Weights of a small transformer language model.
Size: MLP 2048 SwiGLU, 99.5M parameters.
Training: a variant of SOAP for these matrices, 599M tokens, 4573 steps.
Each number is 200 + 20 x the weight over its row's rms, rounded and kept within 0 to 999. Layers, rows and columns count from 0. The size before them is the row's rms in percent of the matrix's.

# gate: layer 5 MLP gate, 2048x768, rms 0.0657, rows 1495-1540, columns 432-479
# up: layer 5 MLP up, 2048x768, rms 0.0676, rows 1495-1540, columns 432-479
# down: layer 5 MLP down (transposed), 2048x768, rms 0.065, rows 1495-1540, columns 432-479
gate1495,089,207,205,186,203,220,187,163,223,196,202,204,188,235,177,213,189,211,214,194,185,175,176,159,212,212,196,214,205,187,203,197,207,223,240,184,195,188,194,178,209,192,206,246,215,221,219,187,229
up1495,089,201,180,190,186,215,216,183,152,203,210,173,215,227,182,249,189,220,186,196,206,193,197,197,215,178,194,186,196,174,186,231,182,187,212,221,197,176,210,216,224,219,222,222,221,210,205,175,238
down1495,096,196,212,226,211,187,224,243,211,245,191,217,224,233,199,168,203,200,200,158,161,202,185,189,203,192,170,208,199,174,182,161,184,241,174,213,199,172,260,195,216,223,214,198,190,180,195,223,191
gate1496,117,207,221,167,231,186,214,190,232,197,222,148,246,194,232,180,212,235,199,204,202,172,215,209,213,243,198,245,198,220,204,208,219,209,196,163,212,224,239,173,194,206,175,215,179,198,194,209,196
up1496,112,132,192,204,192,197,218,197,243,207,215,209,191,196,160,198,169,196,212,195,181,214,206,212,200,190,196,199,189,214,187,205,201,167,208,226,197,161,221,200,212,194,134,202,218,194,224,169,257
down1496,105,220,152,233,204,199,167,212,211,210,177,189,161,180,144,208,163,246,219,197,212,162,216,230,188,186,206,186,183,213,224,177,164,233,201,192,194,164,210,226,199,197,181,212,216,220,208,207,190
gate1497,100,191,225,206,227,210,185,162,198,180,223,208,232,182,160,194,211,166,219,201,206,213,204,213,201,195,203,222,206,188,185,205,217,181,193,177,210,226,218,212,174,189,217,184,194,191,201,157,206
up1497,098,212,160,160,227,215,226,207,217,188,210,230,193,194,194,182,197,223,208,166,228,161,191,191,207,196,178,197,228,179,225,185,202,199,235,217,211,206,212,186,205,214,168,215,188,190,207,174,217
down1497,100,215,204,191,217,204,171,212,202,195,192,174,176,213,159,224,185,214,190,223,217,217,182,211,184,168,168,202,194,185,273,200,167,190,225,207,224,240,219,183,195,241,206,209,231,209,196,189,225
gate1498,100,217,210,165,194,202,210,215,192,230,153,187,201,219,199,216,195,194,181,199,165,195,199,236,201,218,232,204,142,238,185,225,204,200,202,193,217,194,212,208,228,206,198,167,203,205,187,165,194
up1498,106,184,219,198,165,228,203,225,162,219,233,211,203,235,181,210,160,189,173,216,150,201,209,231,177,188,232,202,171,207,200,225,249,208,201,203,221,212,171,181,171,214,181,183,194,197,230,214,212
down1498,101,188,230,197,180,233,198,241,188,225,228,206,189,194,187,219,203,176,181,183,176,165,203,243,187,232,185,161,189,178,188,209,206,215,198,194,248,198,199,191,200,231,213,186,210,186,220,213,212
gate1499,100,191,227,165,189,219,174,217,197,202,191,220,197,159,173,191,181,218,167,189,200,176,176,224,219,226,202,179,205,195,179,201,188,191,200,241,244,225,201,167,217,191,223,168,170,203,214,179,185
up1499,096,178,217,223,201,193,192,217,216,235,177,207,202,197,217,194,194,178,218,200,204,188,179,197,212,189,209,196,189,215,211,168,211,205,192,201,179,244,219,223,228,169,183,213,171,231,179,177,174
down1499,100,186,195,216,212,173,177,183,199,177,190,216,202,174,203,203,165,195,208,175,204,193,216,219,216,234,179,197,199,164,183,203,204,177,171,189,203,227,200,211,212,194,216,204,222,187,157,191,205
gate1500,100,201,198,195,196,209,209,202,207,181,207,209,223,182,200,209,182,244,189,220,223,207,172,190,189,177,186,189,173,223,210,198,214,208,198,212,208,227,242,228,184,190,214,188,239,184,179,199,227
up1500,103,171,182,172,165,198,204,230,210,175,199,222,210,206,186,200,190,193,182,224,206,213,226,197,208,201,205,227,187,208,210,182,199,193,203,188,180,232,230,204,190,186,198,206,221,217,197,212,186
down1500,104,196,205,188,208,225,217,197,173,199,209,201,170,205,194,227,181,221,213,185,232,182,212,216,179,192,171,200,204,212,218,227,206,222,187,172,212,213,192,156,204,216,172,210,184,212,176,186,205
gate1501,099,197,202,208,262,225,189,214,156,182,204,184,230,182,192,234,189,235,221,209,184,217,206,199,177,184,197,187,192,188,211,207,226,196,205,199,246,212,194,209,198,195,183,193,192,162,211,240,164
up1501,091,191,176,208,175,204,208,190,195,192,209,240,174,192,191,233,235,218,195,197,227,173,158,202,200,234,224,155,197,207,191,230,206,188,203,187,192,196,176,178,183,204,179,193,196,174,199,199,174
down1501,093,202,212,169,230,222,196,240,209,177,181,169,216,172,199,198,186,177,215,228,202,179,183,207,190,191,162,195,199,195,217,186,215,248,185,166,208,173,168,209,194,180,144,196,196,206,199,192,202
gate1502,095,182,197,182,214,177,197,213,207,236,234,209,215,200,206,216,188,186,196,213,154,187,210,207,220,194,200,198,200,194,192,201,201,225,188,164,218,217,227,228,219,228,174,192,186,225,206,224,200
up1502,095,188,189,226,215,138,223,208,218,160,200,210,202,193,210,221,229,213,231,153,172,155,177,215,193,206,215,234,193,187,168,157,211,245,222,190,190,183,225,196,204,204,178,195,230,196,213,177,231
down1502,098,205,221,215,189,201,199,170,184,200,223,210,198,221,255,218,204,213,156,228,198,197,211,185,204,235,214,214,177,190,167,196,255,160,218,181,198,236,189,155,212,200,190,184,221,224,204,218,182
gate1503,106,189,193,184,199,239,209,198,212,235,185,203,216,184,208,223,214,191,178,192,202,179,217,207,186,199,200,209,219,163,188,205,200,192,252,169,177,209,192,188,187,197,200,226,169,181,221,192,221
up1503,106,196,211,172,209,203,194,230,217,220,202,192,182,194,200,200,155,207,193,196,207,151,205,174,190,236,195,195,199,178,191,178,176,190,192,197,234,205,202,220,197,196,204,251,177,190,174,202,221
down1503,103,196,174,171,251,175,222,207,233,182,189,222,227,191,185,191,149,194,221,196,217,210,209,171,211,166,215,215,219,216,210,186,216,185,201,228,179,204,166,203,190,231,198,218,156,212,178,214,192
gate1504,097,197,216,179,204,206,211,222,220,193,169,205,176,174,201,218,216,195,199,229,186,163,198,200,230,229,220,178,192,230,221,181,192,207,220,157,229,196,172,184,177,220,164,193,223,182,207,193,204
up1504,101,206,215,253,209,227,193,205,204,215,190,184,212,195,169,173,204,194,231,255,208,206,166,247,184,217,192,145,185,210,222,229,215,181,201,197,214,181,223,174,157,197,185,191,177,187,230,247,199
down1504,100,197,189,205,213,198,188,212,240,177,221,211,184,205,207,172,175,180,220,175,181,209,178,195,229,196,202,198,176,219,207,174,183,177,244,206,220,202,186,164,216,213,203,170,180,209,185,183,201
gate1505,101,203,202,232,210,208,177,218,219,154,160,194,181,227,194,222,196,191,216,188,180,229,204,212,201,222,170,182,202,185,166,187,189,229,220,215,213,194,209,189,186,205,244,205,183,237,165,179,192
up1505,106,200,206,224,193,199,187,219,202,207,232,208,189,202,233,191,202,219,195,174,202,198,219,233,207,177,192,182,184,232,226,195,168,199,186,209,192,187,216,224,208,187,183,191,168,130,169,198,186
down1505,102,207,207,189,206,189,169,193,197,231,165,174,194,222,221,153,222,178,213,200,168,190,232,231,195,219,203,223,178,195,194,213,192,205,183,210,227,207,197,237,174,183,181,218,176,167,198,216,211
gate1506,091,199,204,209,214,191,174,172,205,186,182,206,205,229,199,159,154,209,182,202,178,149,192,209,205,194,214,231,193,189,223,197,187,213,214,197,214,173,201,164,153,223,215,198,215,197,212,198,205
up1506,091,201,232,196,172,191,209,164,189,205,171,213,198,146,156,179,186,172,208,175,201,221,202,189,211,184,228,204,213,197,181,219,203,196,229,178,237,145,168,185,196,201,228,219,202,189,205,179,216
down1506,095,180,167,169,200,201,178,175,170,219,170,173,229,181,192,171,213,234,210,200,200,219,178,227,201,204,201,215,210,199,230,185,194,199,284,197,188,201,186,190,199,208,228,218,214,193,201,191,187
gate1507,107,217,215,202,204,200,226,187,166,211,188,170,176,207,224,245,197,195,167,190,188,172,193,168,231,188,200,196,186,223,206,209,187,245,181,193,194,193,204,206,199,204,232,182,202,199,195,202,202
up1507,104,203,186,209,181,253,237,163,177,246,205,183,175,234,209,239,226,208,226,207,211,212,212,216,207,192,212,204,184,240,204,194,167,224,202,203,171,206,189,192,196,198,190,216,194,192,188,199,205
down1507,108,221,228,230,203,182,207,246,204,216,234,204,190,208,193,173,211,193,248,216,238,208,209,184,188,237,217,208,158,238,205,204,204,224,226,186,215,190,202,196,217,207,212,176,209,192,180,195,197
gate1508,090,210,170,217,171,217,181,199,196,181,236,215,188,225,193,186,239,198,207,182,196,170,204,188,233,226,191,185,192,219,190,194,181,199,211,210,198,176,184,174,199,217,174,220,225,184,177,216,202
up1508,097,221,192,196,225,237,202,207,171,211,176,234,242,205,187,175,234,206,223,198,203,201,172,187,179,167,223,188,200,229,220,213,189,199,189,171,202,223,166,227,227,180,211,213,218,178,213,196,191
down1508,092,192,177,228,184,178,221,148,209,213,195,192,195,181,184,190,148,192,198,186,203,231,234,199,233,260,219,199,178,210,222,197,186,194,208,163,181,230,213,192,194,177,183,178,210,201,208,243,191
gate1509,097,187,211,211,209,200,207,193,152,183,175,245,190,172,210,189,174,188,246,190,196,204,161,216,157,223,186,234,179,168,216,209,221,207,206,184,234,233,207,178,229,215,200,174,203,218,224,203,206
up1509,095,190,204,171,200,178,195,207,197,220,195,200,199,177,221,174,211,209,216,206,138,187,225,184,212,179,179,228,204,209,206,190,201,225,163,206,187,208,197,210,204,218,221,219,202,185,213,206,187
down1509,103,199,177,205,203,238,192,182,196,206,232,169,183,214,252,213,179,187,218,188,225,227,207,169,184,186,205,198,211,166,243,203,222,178,130,171,231,179,185,202,232,162,189,206,177,196,185,195,152
gate1510,104,184,204,207,176,196,189,193,183,222,194,184,217,220,220,158,175,192,212,217,218,255,201,219,216,194,209,183,181,183,198,196,172,202,175,170,195,208,191,196,199,224,196,201,208,194,192,177,158
up1510,104,214,213,213,182,189,208,229,197,171,182,189,214,160,204,158,202,188,200,176,205,202,221,186,167,234,204,196,200,212,183,176,201,200,198,220,210,201,206,206,244,180,214,167,192,194,191,233,214
down1510,102,181,220,207,214,229,216,217,217,217,229,172,199,196,198,209,235,197,194,168,196,242,237,247,205,196,190,218,185,187,202,174,197,199,182,230,190,162,218,212,201,188,181,194,206,166,210,180,217
gate1511,102,219,211,202,176,198,159,166,178,224,225,200,203,178,217,224,219,202,208,227,210,193,214,182,174,194,206,221,194,210,173,231,173,217,214,172,180,205,182,183,189,208,230,239,227,203,174,198,183
up1511,102,192,178,219,219,225,211,202,197,190,222,212,153,225,215,202,218,214,190,192,200,207,159,209,210,178,144,215,224,178,194,189,198,167,213,227,222,186,220,222,198,208,188,167,192,198,218,206,193
down1511,097,209,165,171,226,183,193,153,210,205,201,213,192,210,194,160,190,215,176,227,190,223,191,198,212,184,230,159,185,216,208,214,215,198,216,207,170,208,212,238,202,228,198,192,226,197,204,200,211
gate1512,104,167,203,223,184,185,196,196,240,225,180,236,192,222,190,206,190,213,212,207,229,191,206,201,189,216,176,162,192,192,178,162,197,194,217,185,178,239,214,188,232,209,190,241,208,210,213,187,187
up1512,103,174,188,208,199,219,205,228,249,215,177,167,198,214,189,198,216,216,215,223,173,233,180,207,209,204,204,205,209,210,195,238,187,169,167,205,189,223,205,167,184,191,220,227,226,211,189,193,208
down1512,102,204,191,208,203,181,215,206,218,237,182,192,197,178,187,188,238,221,203,158,221,174,178,212,196,186,170,203,186,179,217,204,196,222,162,199,198,226,187,174,171,169,199,221,219,186,204,234,228
gate1513,110,236,216,215,223,192,177,185,199,208,201,185,221,176,194,204,203,203,184,198,194,204,202,216,178,210,210,188,210,213,226,191,181,207,234,200,171,233,214,237,252,213,195,214,198,212,201,231,243
up1513,101,163,194,231,172,198,215,208,186,171,226,215,235,194,209,220,198,188,189,205,227,192,203,217,215,211,220,190,169,209,170,193,247,227,214,227,201,197,195,240,224,209,215,172,177,202,167,196,241
down1513,100,204,194,223,198,194,226,200,216,175,224,228,256,170,189,201,219,213,215,225,213,230,187,178,185,242,178,213,191,204,208,188,199,184,214,220,213,199,212,207,167,187,197,201,223,205,201,189,186
gate1514,099,236,174,227,198,214,195,205,200,194,184,199,200,169,178,227,195,184,228,177,199,207,154,231,142,187,202,209,217,238,214,229,201,201,231,202,217,188,186,175,158,188,214,192,204,215,200,190,179
up1514,099,222,197,220,207,185,210,213,201,201,183,206,218,161,186,209,231,195,157,244,206,182,180,238,223,188,220,192,192,209,201,158,158,209,244,176,181,229,203,214,179,224,238,221,206,218,213,177,236
down1514,091,212,217,207,199,214,178,170,183,183,202,195,195,196,216,194,197,199,192,204,185,228,172,206,192,199,174,200,184,168,235,184,218,225,102,192,200,187,187,185,211,180,226,210,174,214,215,233,183
gate1515,097,177,185,192,215,186,186,207,196,189,216,194,195,235,235,174,193,219,206,211,217,190,204,248,192,204,207,226,197,202,174,208,195,191,198,202,242,194,206,174,217,192,194,179,213,202,211,203,170
up1515,099,222,202,191,211,203,220,215,228,217,219,176,210,221,228,165,198,193,226,208,198,208,195,179,185,205,197,222,188,189,190,228,209,226,175,201,213,187,200,205,206,182,203,208,182,241,148,221,145
down1515,104,192,226,196,187,182,233,199,236,219,221,192,164,203,242,209,190,205,213,212,204,223,220,182,219,179,206,214,190,190,189,222,214,232,186,196,212,196,178,158,213,216,217,200,187,209,175,188,184
gate1516,102,192,219,212,205,169,191,178,202,198,210,207,189,223,197,225,213,130,176,180,186,208,196,189,222,174,216,201,209,216,205,216,211,185,156,193,194,193,200,197,252,205,228,220,212,173,171,210,206
up1516,102,183,172,200,201,188,182,203,187,196,184,211,186,214,230,201,222,212,201,176,195,171,210,180,228,233,216,204,169,221,213,219,225,206,179,224,193,221,167,220,225,215,211,195,178,208,188,186,230
down1516,097,157,213,195,213,214,197,212,197,183,203,214,187,221,181,202,225,211,225,179,191,210,200,189,235,197,227,215,217,207,203,205,238,218,198,228,203,201,185,177,213,196,190,187,191,175,218,210,185
gate1517,097,201,207,200,200,218,197,218,222,208,212,187,205,196,175,202,172,195,202,177,196,226,203,199,209,183,212,181,181,206,249,209,206,136,179,179,221,221,212,204,169,201,211,219,221,241,185,208,226
up1517,101,252,186,181,186,187,219,214,215,181,198,218,231,222,221,161,214,190,186,192,198,220,175,191,168,205,211,173,217,179,226,201,177,177,192,203,207,198,224,208,189,227,203,206,162,224,199,186,203
down1517,103,206,193,217,195,205,213,199,183,221,195,197,215,189,142,225,185,191,209,253,208,211,198,232,204,225,230,195,241,183,175,189,160,241,160,225,217,194,197,208,230,195,234,223,183,210,208,159,178
gate1518,102,222,189,225,184,198,225,227,199,175,190,206,205,220,213,197,178,207,260,200,172,213,190,206,211,219,194,186,219,180,180,229,191,196,218,188,221,200,190,193,219,215,189,177,184,175,184,184,204
up1518,100,218,185,218,193,193,217,206,210,160,194,205,210,233,205,193,192,202,198,196,192,188,198,168,192,209,239,202,237,197,170,179,204,183,161,185,232,173,252,193,170,216,207,198,208,218,221,204,198
down1518,103,228,207,218,119,164,223,223,213,219,225,225,177,175,204,215,220,173,213,221,235,192,165,178,199,238,190,213,187,194,198,230,182,199,206,171,207,206,231,202,198,188,230,229,170,210,192,203,217
gate1519,091,237,196,206,184,156,221,208,209,205,178,199,206,213,207,202,165,195,194,192,194,198,145,208,223,229,199,199,234,212,237,179,221,183,189,158,184,176,159,198,188,206,200,248,179,179,205,206,171
up1519,092,177,212,185,189,157,206,218,167,202,147,235,222,192,230,206,180,208,239,211,220,216,211,172,204,213,168,233,215,187,194,198,192,215,197,222,201,219,215,208,191,182,184,198,193,212,180,189,213
down1519,097,191,215,198,212,190,182,182,190,229,185,196,214,247,198,183,235,236,210,197,206,203,168,192,203,174,207,212,232,163,190,216,202,185,216,204,201,204,215,185,210,193,197,215,240,205,192,232,189
gate1520,101,190,190,210,183,226,178,209,188,164,219,250,222,199,207,218,168,179,205,167,226,200,202,189,169,231,223,175,217,204,253,191,214,213,210,192,225,190,193,197,195,167,179,211,180,167,193,254,177
up1520,105,221,207,170,222,210,202,187,229,220,190,186,205,200,198,234,171,230,218,185,150,174,186,174,162,181,208,219,205,211,214,182,180,214,212,197,175,216,198,191,198,189,208,191,208,194,200,208,190
down1520,108,207,209,194,207,206,177,232,231,183,188,226,223,184,190,176,180,174,202,175,220,170,198,170,202,228,201,220,225,187,194,191,196,213,196,168,186,184,197,187,174,214,200,166,184,208,195,178,202
gate1521,102,188,194,180,187,196,178,194,202,206,154,217,209,253,214,213,189,221,229,204,221,178,202,224,174,217,181,179,174,209,202,195,202,206,207,214,214,185,268,214,208,258,209,182,235,261,189,187,225
up1521,107,214,208,168,228,240,176,225,181,182,220,192,192,181,178,175,201,182,179,171,209,234,211,206,225,196,188,197,227,188,197,197,207,184,214,192,197,192,166,204,215,177,174,177,209,205,177,221,171
down1521,102,193,203,233,174,242,149,192,210,205,230,196,201,216,171,181,169,186,195,195,194,223,219,167,215,222,176,185,229,207,205,196,160,222,206,193,179,173,187,211,241,161,214,197,227,187,258,208,240
gate1522,103,186,200,185,218,163,176,211,179,217,205,184,187,202,152,223,226,222,166,214,224,202,199,176,237,191,183,214,185,208,182,193,185,209,202,160,188,191,204,185,199,202,171,155,186,225,200,193,186
up1522,109,217,179,202,178,158,211,202,222,207,183,181,194,199,167,206,194,201,194,186,171,203,221,201,192,166,153,181,212,194,197,216,223,201,212,183,207,191,189,196,180,181,187,239,207,214,227,201,156
down1522,104,201,202,184,161,200,163,213,200,216,210,196,196,198,214,201,195,216,215,188,178,173,207,223,214,239,182,202,177,237,217,216,224,185,208,200,194,177,174,174,191,184,208,181,202,233,216,204,191
gate1523,096,229,218,207,210,206,193,183,186,186,199,188,216,204,161,217,215,221,184,200,170,203,193,203,197,190,216,174,161,166,191,215,228,165,181,225,174,193,211,208,219,192,228,206,164,199,203,190,192
up1523,098,228,221,193,207,187,186,225,192,224,204,175,230,213,158,237,191,221,209,190,207,158,204,178,226,183,227,203,200,193,167,215,187,194,225,223,201,197,230,228,202,193,216,196,190,220,196,198,214
down1523,094,216,219,178,192,186,204,209,196,217,201,174,165,214,201,206,225,211,215,206,208,192,230,232,200,221,197,210,195,235,215,210,192,223,165,224,215,183,215,220,177,217,228,185,165,204,226,215,230
gate1524,102,185,207,222,219,188,190,201,182,168,219,213,214,225,197,194,202,183,214,235,197,200,214,216,194,229,185,217,179,210,209,208,207,178,215,193,237,168,158,183,211,173,206,187,175,194,205,211,163
up1524,101,214,172,221,195,230,213,218,204,206,206,188,206,192,206,220,210,216,239,204,202,200,198,188,206,195,198,209,187,191,211,188,201,208,213,200,175,225,213,235,197,224,170,223,197,213,237,228,217
down1524,103,237,201,192,230,205,200,213,186,189,232,192,223,216,195,189,197,222,209,158,220,180,206,195,204,203,148,191,206,182,202,205,214,188,201,180,179,205,191,216,233,232,203,224,188,176,177,228,214
gate1525,107,223,236,191,185,192,196,203,190,217,169,202,160,172,179,177,211,199,227,168,211,185,251,204,217,182,197,193,209,184,217,180,187,221,199,201,227,181,191,200,195,193,210,182,196,207,208,199,216
up1525,105,203,212,201,206,196,179,217,210,170,186,194,196,205,194,209,195,219,206,207,217,207,163,204,169,217,175,198,213,223,218,173,211,168,232,218,216,209,176,201,243,183,201,197,209,200,207,210,206
down1525,107,181,176,210,211,182,220,220,180,222,220,183,204,198,221,190,163,208,160,224,192,249,148,208,184,202,220,174,201,250,180,191,228,180,255,210,155,210,218,201,227,179,204,221,195,177,196,188,190
gate1526,100,215,197,191,196,222,222,184,209,221,197,198,215,200,194,211,184,184,198,223,223,189,184,191,192,208,234,198,190,194,230,201,236,217,222,204,221,212,199,176,187,189,231,189,179,165,201,175,216
up1526,102,215,208,240,188,209,221,162,233,188,181,173,207,193,218,214,221,155,216,230,205,205,209,227,192,177,208,204,173,199,206,169,186,216,193,192,199,162,208,195,206,234,245,194,185,196,220,196,196
down1526,099,171,183,199,178,215,238,209,170,215,235,196,217,227,192,186,196,214,197,222,200,197,222,205,193,182,207,192,207,216,207,210,179,233,216,223,208,202,226,206,206,230,211,184,171,190,245,201,203
gate1527,097,197,231,228,206,217,179,209,195,210,215,230,193,187,196,177,205,224,203,200,197,130,203,199,226,185,213,178,190,187,246,216,219,221,227,202,151,197,226,208,210,221,192,175,224,219,198,219,213
up1527,096,198,202,217,170,226,205,173,176,179,198,203,198,213,203,225,174,165,204,175,187,207,229,193,179,224,200,210,167,220,212,192,224,166,176,218,192,206,153,194,197,229,156,247,167,189,212,192,182
down1527,100,185,214,180,211,177,214,225,204,211,200,223,202,199,174,181,216,236,205,221,207,197,186,195,229,160,201,202,171,201,232,188,238,201,221,210,197,184,131,177,179,191,186,200,178,204,199,190,176
gate1528,093,220,190,173,195,188,185,173,178,206,206,189,224,181,202,208,199,197,210,213,221,224,185,201,175,211,213,225,178,180,231,179,179,211,262,190,241,197,224,195,166,172,203,207,190,217,222,214,193
up1528,096,197,188,193,160,163,177,201,202,209,198,241,222,179,197,198,193,198,221,200,206,221,229,191,205,166,209,249,189,230,180,210,222,221,217,185,213,196,228,217,197,183,217,196,189,207,197,204,187
down1528,099,187,206,180,196,195,206,215,199,185,178,193,174,240,214,183,220,198,215,171,201,187,193,172,190,228,176,202,189,232,186,213,245,187,176,201,201,205,169,183,241,182,204,217,178,220,200,174,197
gate1529,099,219,228,190,218,205,213,181,161,227,181,198,191,203,186,236,192,186,196,245,213,196,172,208,215,184,165,232,207,197,163,192,194,223,197,201,210,205,223,164,200,185,211,211,214,184,194,191,199
up1529,095,190,190,206,205,216,205,207,203,195,212,241,216,216,234,174,185,210,180,215,181,179,198,194,204,182,222,197,206,182,195,221,201,146,207,208,169,213,236,179,220,185,189,237,216,234,218,204,196
down1529,101,205,192,216,169,162,217,196,201,221,175,227,204,188,240,170,220,228,190,204,211,218,255,184,175,186,199,181,208,137,185,221,194,204,213,209,217,185,175,210,198,247,162,236,189,208,189,225,186
gate1530,096,235,199,181,206,200,215,194,204,220,204,202,203,190,205,186,165,206,192,180,187,200,224,192,195,199,175,163,210,192,202,204,195,194,203,185,177,212,207,213,199,166,215,228,210,191,207,162,199
up1530,101,202,229,209,189,219,207,207,250,179,216,222,192,205,201,186,184,190,179,174,189,209,201,205,207,158,166,183,190,208,193,248,201,206,222,201,212,256,185,209,210,254,215,180,172,204,208,206,180
down1530,100,187,193,206,197,237,225,222,199,224,200,205,203,200,150,195,201,201,220,188,219,205,201,153,200,163,190,198,181,208,202,221,186,199,175,191,177,206,186,221,207,221,219,211,233,215,228,170,204
gate1531,096,211,229,196,220,225,221,195,203,190,191,203,194,179,199,226,211,210,205,203,210,183,180,196,212,197,159,202,206,201,187,222,216,227,199,209,221,199,193,231,156,224,218,195,203,199,232,191,212
up1531,100,207,207,211,223,168,163,195,181,192,175,208,225,193,196,211,227,229,190,206,187,206,195,185,182,209,201,204,200,191,217,178,182,201,209,203,228,198,184,205,221,209,159,227,202,215,226,204,228
down1531,093,206,196,190,202,198,214,172,191,196,192,187,179,166,242,228,196,199,204,211,206,197,177,226,205,178,202,180,200,183,225,204,222,177,175,198,181,193,189,244,231,194,218,190,197,211,200,202,189
gate1532,103,225,191,204,139,160,222,196,209,187,176,228,175,207,211,226,217,207,174,208,208,202,211,165,192,227,201,184,181,184,168,205,203,209,219,193,170,196,224,207,214,180,180,166,213,214,225,239,179
up1532,100,173,194,166,212,217,175,199,210,202,191,177,231,222,160,206,183,204,189,194,189,207,229,219,181,203,192,222,242,222,236,203,213,226,222,198,193,211,193,184,215,206,213,238,229,194,175,197,213
down1532,102,201,212,203,212,208,208,219,184,214,175,166,181,215,197,136,207,203,197,206,170,210,205,209,163,227,213,192,214,227,237,178,201,241,222,175,208,176,208,203,196,169,210,201,182,209,180,232,161
gate1533,101,220,194,243,231,211,216,227,217,223,181,185,174,171,220,204,221,199,166,190,184,183,192,195,207,225,230,183,177,183,200,224,208,189,195,194,191,220,201,210,177,180,203,200,228,183,240,211,199
up1533,104,233,202,173,170,223,220,200,174,166,194,177,183,202,178,191,172,198,190,209,199,202,195,177,181,162,178,163,194,191,229,191,206,222,234,206,207,177,224,180,228,184,197,195,211,171,180,216,246
down1533,106,218,197,202,212,197,227,223,186,186,190,177,163,177,185,164,206,193,196,211,219,257,188,193,222,225,182,204,182,168,184,169,234,154,225,190,242,225,197,226,169,229,171,222,187,204,224,181,203
gate1534,103,173,207,144,208,174,196,154,199,235,202,198,217,195,196,192,202,191,215,194,208,170,204,192,215,194,186,194,199,186,198,198,184,165,204,176,179,207,209,190,207,200,208,194,216,181,156,212,182
up1534,097,172,173,183,182,227,197,213,188,219,215,239,175,216,191,227,199,233,185,198,228,248,217,204,199,192,219,191,200,193,185,158,197,205,194,227,217,222,230,225,196,200,188,163,200,171,217,184,188
down1534,106,198,207,191,215,220,218,237,161,232,191,226,188,190,187,215,250,219,224,167,214,195,235,203,189,200,179,194,176,174,195,194,217,234,205,151,172,189,217,204,189,229,170,172,209,193,224,158,216
gate1535,100,161,189,204,211,185,212,211,202,198,179,177,220,174,192,216,178,197,165,209,206,205,220,206,203,186,155,211,203,213,227,186,202,230,229,189,173,226,198,184,197,216,174,193,204,220,187,227,197
up1535,107,160,238,187,180,216,206,200,237,185,178,223,227,196,201,243,203,224,201,178,206,156,202,211,167,211,220,197,181,206,198,219,218,215,212,183,204,202,199,193,208,203,189,178,165,215,212,223,195
down1535,095,190,186,217,207,225,190,196,191,209,160,247,166,195,174,191,210,212,200,190,179,204,207,226,207,203,200,201,194,209,194,242,150,194,218,208,224,196,190,176,216,189,209,182,226,178,226,206,173
gate1536,103,201,186,205,200,205,178,177,209,195,187,205,192,221,180,211,197,163,191,236,183,205,176,214,214,169,185,152,231,185,209,174,202,212,198,225,192,224,188,193,210,184,178,201,192,185,181,220,210
up1536,101,195,242,224,208,231,193,214,207,190,168,182,197,179,184,171,215,148,217,202,208,199,226,194,215,210,195,190,175,203,198,182,208,190,181,162,193,165,189,174,201,227,194,189,161,193,230,221,216
down1536,096,220,214,176,219,205,199,178,206,194,206,212,210,224,167,192,200,182,185,210,171,180,193,207,191,193,221,188,203,219,184,186,214,211,197,189,205,199,227,165,196,177,195,187,198,197,213,181,184
gate1537,100,200,188,234,188,222,215,247,177,194,183,228,188,219,217,208,217,218,207,207,172,222,176,233,246,222,230,211,199,180,195,206,211,225,187,162,206,211,191,208,186,202,222,209,181,181,191,223,198
up1537,099,180,195,196,257,210,183,193,204,227,204,199,196,237,180,191,175,198,170,207,186,206,199,217,193,180,202,200,176,187,196,190,200,230,197,212,218,227,156,185,193,191,234,209,214,209,216,222,218
down1537,102,187,208,173,193,227,182,211,184,249,169,186,150,192,231,225,245,180,197,201,170,220,217,184,184,176,202,199,212,204,204,203,199,213,200,209,190,201,165,181,215,195,207,204,191,183,185,208,200
gate1538,096,207,190,217,181,205,216,216,168,176,218,208,218,211,168,247,217,216,194,209,167,183,193,194,219,207,208,195,212,213,190,218,225,175,193,239,215,225,220,190,218,220,192,197,189,225,205,238,208
up1538,096,201,191,189,203,222,205,155,197,185,180,237,180,211,205,216,193,212,156,209,156,219,183,156,212,187,201,166,193,196,222,219,221,222,203,230,212,207,186,226,247,192,227,169,203,183,198,211,206
down1538,098,206,204,205,187,183,191,161,247,200,168,211,211,181,209,212,209,176,221,220,239,213,178,169,207,203,223,205,200,201,201,209,184,203,148,207,211,180,201,227,260,189,219,215,229,190,202,207,174
gate1539,094,227,195,207,205,219,195,192,240,205,176,200,207,211,181,182,210,239,195,214,166,217,212,173,192,189,147,216,190,205,212,186,188,170,203,208,206,215,209,169,222,160,208,190,191,197,236,208,208
up1539,098,209,244,180,182,150,194,177,184,208,189,207,185,193,198,206,185,217,200,218,220,203,192,196,187,213,209,212,205,172,208,200,192,170,230,188,202,176,186,226,214,195,211,233,223,204,192,192,217
down1539,097,207,247,212,206,219,136,224,186,203,201,208,194,176,217,168,201,217,180,236,219,166,179,210,193,188,195,200,170,195,208,178,210,161,185,162,186,217,195,196,220,200,210,211,220,232,173,215,224
gate1540,106,204,215,192,204,220,216,213,244,222,171,204,216,170,222,197,199,182,177,214,208,221,181,205,196,196,194,207,207,222,168,177,202,187,170,209,195,201,169,173,160,223,204,203,189,166,175,222,176
up1540,106,231,204,184,214,209,191,200,214,199,217,180,206,196,218,201,177,201,195,202,180,192,186,212,207,212,214,209,198,183,173,203,194,209,162,197,243,199,215,194,187,211,209,219,176,205,200,125,204
down1540,107,196,207,165,182,130,208,187,194,175,182,213,181,216,159,173,193,227,222,204,227,220,162,224,212,166,204,250,178,188,224,189,235,178,208,199,210,172,185,207,157,233,195,207,187,229,193,200,199